Part of a small language model's weights.
Architecture: RMSNorm before each block, embeddings untied during training, some layers without attention.
Training: a variant of Muon for these matrices, 118M tokens, 10172 steps.
Each number is 500 + 40 x the weight over the matrix's rms, rounded and kept within 0 to 999. Layers, rows and columns count from 0. Numbers have three digits each.

# layer 2 MLP up, 512x128, rms 0.287, rows 200-225, columns 0-127
533501482549509480525506448445528538508526513497484527507542463463446462544413559423494499527515511551477531559533524499436560498487430579482483477546509498452471523488518478570530531481594557449467471556429542487426586450484448499512514523454487531533593556511517393464530484496508510540461458601489515544459558492464451541548479467518521484506525491431552529448570433526500496500543
548533468517543478510641497534532560536483441507433496572497479505619508527542502595520449514494474483514457491495437539537533458530539539524448437528536476476414522381531583497430456425523412562444557478516440541524573479510506519472386528541480514449475480415492486443442510480515553516477503477549498511422559579496551456548423506527629510447511461483503458447524500546510503466426
469510520444532536483539433487486532448504488527532506515560441517537505528529474429581458543492498536541444515524479510526447482519497458509543513543513539486464508566522582513495527508476552472518488558513497505518496452501498526474553486465501490514461538505563486489482459517494514530530487433521540515519433547481491520495477550469424481547474468488523421517484496463449519446508
476522474475549463481531545492547528558485435545476486443520545519523508508481499506522480518502491473516508536430533462517514570436392483439533506465554423525527478594505507489487517471425563505549475504479420480539552456533564491539516471510507514517508515498498482488433496470502499550523482467494496536453475476510494504585563431495527553488526503516470534496458580463459476484507
496481546493520432493479465489470541538409521523476435516507587464446447468452459431476556554519450514547471513511465484603502454525399506510505507485545470495475474525512534585506478494494538591494550515476471532487492571474479560470468453510489479600533428425522519562537501482502575517503535516483463563492457481495533540511443425585491534456436560442502527501481491496510611466538
562473540510543457495508496451507507515561490510527442456517461525433432513507617522509411540512525531513541487528497522513518523527404490521495524522495511469425434474471453509459490493502505513471524594530511486535495475501518401502515547485563468556552449438442596499509517490501497509585511514455439525500643520451411506530481489516547476532583474484521497550520442540503533523498
501476435516560415501509481481542548503463479595440472499487562510493475455505525513526524461535553502512443502496505498491481513492459481513487450506509548537497511438552503545529499509488458459415475506480489486472494587518524465510496502544513579522490453492533461484519520514500512451525499528495486483543419511570512550596504460521491499479578518497547459502492555485543509462470
504539541501483511491530504518457592448467515569503498508530522498546563481526504505493531498479514484486450514478557488530437460488487532505471484483485572531438517476500456478482480503461517473495484556451447512500396481554520441578480465453548473489488554495484470453566409525456501516481457460500498454549469446553480576427471427532502497436473513499490482494495487507448491476487
520473472500557524480463543473481486461538540478453446444456427577489517488501484489533488557499529527532443467470448594498451487490425437526507535484487495510506553499562518590540520552474443438480447541484462511488533499545542524471423448571601465515479446486532508516450474565502535588550501479500454467537510502517483584485443506510433504482528521574478515508510528431442534468549
519489515522494486538468487495503527510524532524574421519562501465440507500498492545515492508462540487472525517491505544524531526454507475460594489533494570476502446520501583557475558455501440522477461467532488499500470425524486515479575527470487379509422524439511515512506540540531510531506513535503549479474435505474516485446481497545474476568478509481489503519517511495508501489495
462538530518515472509437500439482433562514556535552395543487477485442576548552475412487494503517487509482540568566527484416525460511471510477474500546438500526495479587470431526485540515504481454461517502545570514493434403512468433461528445495528542472486562561527507545465491548542459457554455617420554463585461509467477568510481422487520509560497509512553463569566546459518529449484
552468465428559463503505466571474548440576530521424544560478434505524538536460472502509516539551524506507513451492499522578517469550557538474462514473486475469477554486507481437474513514428493500512473444561408499505566518497473473421410434616551484509575435500504490452434525568531479540466507485438481517558366394482512505571476531503531550484552431500469574521543529510487574532467
438524474513475475490427597482520551539495508423525484446521506491420477511524489493486496513513498449526446480521512525467509504523564536512462515547498544540518443476542450460508515482468464516476496505561548546509511433469490535451481506481508475531517486494482480500475442471531506545525485490500546454529505524465481489544484535497494498511467527532552534541480491554492502509514
500484515505498531524501556438558560588453480498597504478536412484544493467500496555497532531386441489470457540468454502506539551532485486498515534523495538471453577475544437551450479451533486438416566588444504539504461456502480531496528494434458527503494520484499551500528473451502584465562475482574504514591464519467478449551443485540467482569542525565512493467424505425533461452499
455519555524498469554494535463480472481476512482513466456496479456521494546477546467529498519506499448482411480445505498510465474528499465506487535495507460511489512593564467497508493476498519482568520515459487539546466504511473506531474501507496450465530536505551533519491535530520604537424501430509571465453509525422504485467534459540527496545503483542498520530574450511394470521450
437507561467484471552447492479485460508500537512518536505521455490473479581489481489520472505486479524434485454492472511559474547451555509458490528547503531487488485567464553485461499513528448520499533544441485517512553517525469475560426512503498549473489509494433472511502453484529486436545505499504527510454560527475484448591531574536530503490538523541470511466569507556481566463626
558555555497545467456490548483549485552482466525521516505505528470524514507533494473538473509524540450551490484528456515552506437541420470530414532478475478556542529521506482462455497523467484553513558535493535514503481456528501473492534492486502505497534485501552493500471434516466499520488476524469432477527505548505450499544465476509486488581520468487553501457517482589507507446463
533464534407475485538462532457621532515490507526481450480428507473418524506485448420497469440492569462515518473473521503523517475523460535535465515586546514498460480500561568515490455469495539412568495573478466537487477438510513506634527456535527478478512465437560391489471541500501489496483441494536548443338482497527509506457520533578455486505550430510449533482478522567488446501610
542514509553570493550532496473553488557499439540528445492505584519492474493567428523462447420523529491501459494464551520488561499496532532546482478495496471473499461541541571549558489387505499447490486497519461484482568511535486484481516515404447523514438536557477446555571515486583467523482521541467517425528495500476479496485497510572485517500522425461528498512469516560472472490475
540385456512497473472547445551523543549448433542483458593514487514518522557504482528415439511504481420469433507474505477541567530480475468541506469564467462494472446518510572560512455568504457396445490472484469589504513508550483476548525487485490478481488475518517476463477598524503524563562457594438560477491501461480506517531446443464497503514483521488459489437525462487527497499460
471492514480480519477510542486464484532489518501546511507523510471500507474505461530478553507480476559497474521477492472494497559508486511483520562568549526496469508446516538534505517493510460436527436517469491557490520480503567513496452475520497535478479511478556547431509488519539479518487422540471493485487494532476496508566510489501503514520499513490510523472500465507518386570542
567530508491514489485459550506504482473562455471554546558503500511512530482521552475536464496457504556536501488500554490560542478386486498552456516543479506458478481515542446476483503467630458466518500510475520504448475573527465462474471453445467450519498469466542493536503469530493465525515461549465493491428460533529465508477507481433577434535497482499477495427468537496480436461460
484557538445505489536422504535517540481491459532474475511498410429608467462521468455539571458452478404493478511538505554450548502476482507495512526476514547569541536502478443514518541496486417475545566453496528509468500486544522545523592534480543467520478498588511477489485522514554529511500495491514560525482447509511504486528502483544465527432483471508468515494473519489470508462542
539514505515544519453520492516494505449535481468455531542518499523520506442536452578508410498424521413459492502550460549549509540504474469523481502506518535537476516478475526554506512543546456522492484539547471512476503472475481487430483434536434468461479462568521532531465490549501522564526504460506509471591517539513534522479567457479531474501546515588488472542578467491501513500466
506506457467557520506402540474501438479467494481491465473514464470438476481507510430448453413498459443499530512548530503537524432468453433450492480538498470484444520532536502529563455423506440486522527566608500448568442496473572461488549531470559533548568533578510540530569528594479437493583540538519549527496564480491489537535486507549518484487545476479525489506518474401573441525450
444458512510480481516621464494499495443509484454520515519425468489486610530568509484456511497461492536558526452527457540478490573461472485545447473483548512495512426579462489455474430490540481505548508465442392508478542534485516470412468447529430486533466486463500495460445487464476541537466457569511504461498577461585490472561431441491543529492554458500559488507523507576453499503509
# layer 2 MLP down (transposed), 512x128, rms 0.0702, rows 200-224, columns 0-127
551536499540456509489506500456561549505485488503515485456472549531466542530521517484494458415580534503459537509520506513491576504437473502476450451509479433504541520573456493509519554485545570551492533458568535421496564500486534557485541532571494457559523478455489492467424502476563578487555470485436484460496484550534542495485511539541511513472406537437546527536486542526484482520474
380548469488549544472433542466510478483497537544536475511526504436528533500514481444513471529480476492404556520485551514534438482478453551442484527544448532542498562532532432461504539516521524453531529522497493545460538538513496495500551454516559514550461532506553509589504429520463478561550465480550482528536510503503447452401449508521413487510490463560547454469486496482523511499514
491520505554519521510461455500486558460501512493518510525557487494584447541467516486544498525545521554486490522517483502450453520483529476517517515474525484471507446468475525474526481501463548471531505516482525469550446552526417487530457508419501508500479497505456522550492496508420478482526511593508501471567492459500497529477489566474509457503473505472513512519482515532476531552521
543481494489486510493485482528477529479459578487544536470563527476480499526420450495506566585550485432516540405472422505489477483549448531435507431483446481445461495487510455509474484552495463532444526510497555429500493464459523511494522456473504434512520552446526499492571510498474545489550531570542496441505500450477493506538512548493552452560512523524486525511474478515516537452488
487525498498521531498502560507483555484505511506522557520488534544490489470413527527544507466524540489496493543494556476449471524442479476524525467505540539558525492545522528441509424461417495567447482476498522491509468443515414488491545494486506441469402488497474525466457523463524416442483462423516498534522506531525516505502503527524526425535482498567461425456438483455532548511424
507418534519563544418469501542519423472447524511560512540451540474497492474477487485495466424541505482491491477516525477396534550434438550398497493445532523504549529550404451458469513504548504408486504585493487506439469460495536515456479442516560568469441474490481602456474502448468558525564535492446473445507528524540573435533442438580444521447454489512470519447534465475456445516589
495472480466492491518516456517458488491462471517519507500533524487502542471485523527523537474496454463465501486481478480467486490498512522529424502499483507486451499543467487505505507431458467531511510502473432498437463492452449473520480481479575455472492443494520566490506516579542455500511454462531520521530529502529489487460466484512510495490520525544489524574473479522538490498508
527486472476474553510450469434469523487525451514499517478465511515458480435441473440521519546556504516486516506529505511506536498473448542492444517489517443582542515492470522542512512546520482546513486414543432493482552522482541556445527554547465490484519533534509523547504559479517411483535509437517560456490469528476477470460507587520486494488528541529502506501501479468499490473471
429473517517557554535475524458510493470486544476574497484459474470470541456516544492583525493524524465509499469453488561488492463446482471519519464467419513550499479503425510558590504495490505474461476503585529474499472547544474490498471500543463522503541489529466483511435502484416479502462435509554483500438524479535471515478547523508553439516490578535490496521490554473472520548497
436525531509505528522505533523537479508497508420500544506436463468515487482454513482475511531506463511515512514549479482507505517454528532522482500500495504567514473511548559472444459540426481500506517471521480470520430462517449479459504561534547551496544476468518489517499526425429465484550524469541466520529498452495503519488490478518525495509497501496489543504535523410505522564447
476511484498565485575583436517476584545462564488465463555560541481460507438512515428574477520486524525489575562525432569595493471476532461496560479469469535487529532481442522522473485481499522503489487509502591482557488522599525533525474528461574494502480480533513498553484517378467465492518485470530547522493554556427475493493504478494468419581469573544479459487533569536518488470550
479550482496468471466414470458499562533520517526539467467555469485501521510530473416488497544480522416477566543519461355564560455517428525511536575493457437489508499486474470555503490519502503480468498516481477555529479537543544458551507494487472524431513522468543507444558512474427520492439476529536463528407602511512508554532507529509536447514532481537522524493501565541490503543512
466540486475500490425549511496507474530550495471537564480447534506499513517538525479549535470525486441544504476533489531476506511525535513460495499546491420517455465531540467496518514521523532467438512514481509500552544520513531463489535502489490480458548507499460439535509411498532489501482459554526543479467455518534496448462592570591452484478493483528484466500519558493518491483483
504481506530508497436522436508455447522390454530570504467459520571521532510514525546484590605520423513497464492461476400496539443527517466491443446437469524540504481429579554463487457458362476510442505510481529547575449495523410574487441510443474533559486481478492552500511459476563490493458444552496480482487498463536547554443404521541549500528505477440473473537514533444461579574459
506561550516512546483457409435490514466490455472490457507474477509532493524484477513449496510489425530541512473449501539590511529503480534548480497475471431465494483490482542457542494501503530489470502456476449485453505455459551514439512522444495507523516510488508512500516462509571535531500526508499508463512456543528520514540444507515473525506522446505501452511491508518528518495459
494507467529561495497497505564514499434490515488524451487507460407474555505459551437471571540541486560476445515515464511504425467549553468507502523508517433499524535465531502517514426577502408511517525510480511454477462455425510535505495431460507478434492560510382487525600511516506535520510514499533518498478431504544494533544444564457508465519507557460474481550510467481523553518449
527503533518555479428459496500518526507451528470479560544496579459505477505441480568503437525432490441543459517531555477539415544547489451502416487469532480492509555535470527383513488526477499512483560482506570409514484499516527478525512553480510509467520481478472520498529462468449480490558487529534419493462476477483444482472508487546522516478541482538518508446488479553494495485528
515492394508612513479423459475501473449516547472582514448434495518498499486368497441542448476480540398552427581458477467519503448488540527529456545528561496574524527500575468470571502484490537479448521489536554576507473515436458443521527453578557485513502527492454509556578560528428501489484477496593410451450471473466488490477510472448478494502468552570469575477478609469543484452555
577589511490595461452578459484435532561464392457486552474535576412501447469506501562421470486506544544467500395449515432569466528531545546571442512535540483490553512485513507549477505485437470476536522568417471524547457498470449506468504508449564486511534539558473489591494493540531465509445530468498459417514466461544521498548507513475501494468514399499486529559461492450445538585470
502502502490544485391580430508513541489488483519477525462584574428546520486444482503526507505543467555420546484500466477453507478442583559559529494465496494491445475497491576571525549456527504450506530498513569490503454487503513500533481420462494463566519512542519525418473532491502501533464503470449534508560535513494462529575436532496557497549474516540462463548530525487482517556455
543619530619510557494503515534400482609519476517532583329479544508488521441468487506524536543500482525507489502429522501536527500513436463505546481508436462468513519491503554449470494455398470472507481456546535504495399471446474500535521492551558529561449544457464522456497528471487447482511458468444527462476481456489536509463519486527503489549441455423477500464521469526562478562533
567478455520511498522478564442546566511471487422495421497559500582438534527479517415504517483445437500493474492530557422451545509491457540478507451464530501514568465516561518451500517475509526516398544473484454529467500429532468506472550527478525530469461527505518511452516489474487464577463527447490464561519483547516501548510571500544445461556485533481534509511430449486479560520515
497517531481407500451497472563503491408530533484464466495439448487555446527463485501495519429547530458503436527514483550440477528410436489541496511475473488506495553541497492463472440521487461487475526428453549487458441500497488418495561490478525495498538490472455493459479528456512459499498482538486486558432487462582498504457450478486515443483480485522451518518540519496484505499531
578457480511501546473456445526457449522524519460454567529492571554417488536485439503486484512493591467528441523474451508523467486495492460497539488488494533503504499516506472519539515466435497420518457510532563506541488540459489523532579485455510502494535512546490464479472456498463448499520494502487410469475545445569480473511516497545477501471482473408521490557496487432531571547521
536446533468505542599554483564539507469535479490445509498565520542536517479492479538508524476568524538463479532487516528578477468482470489580509549470458543471536459572490461425490512517574436464483486551531533455522486529539583511445453429543523528459489533507570481398522519426565444553527514404458448462424502511464511469518433457433499491436568524504527496532488572468478538539477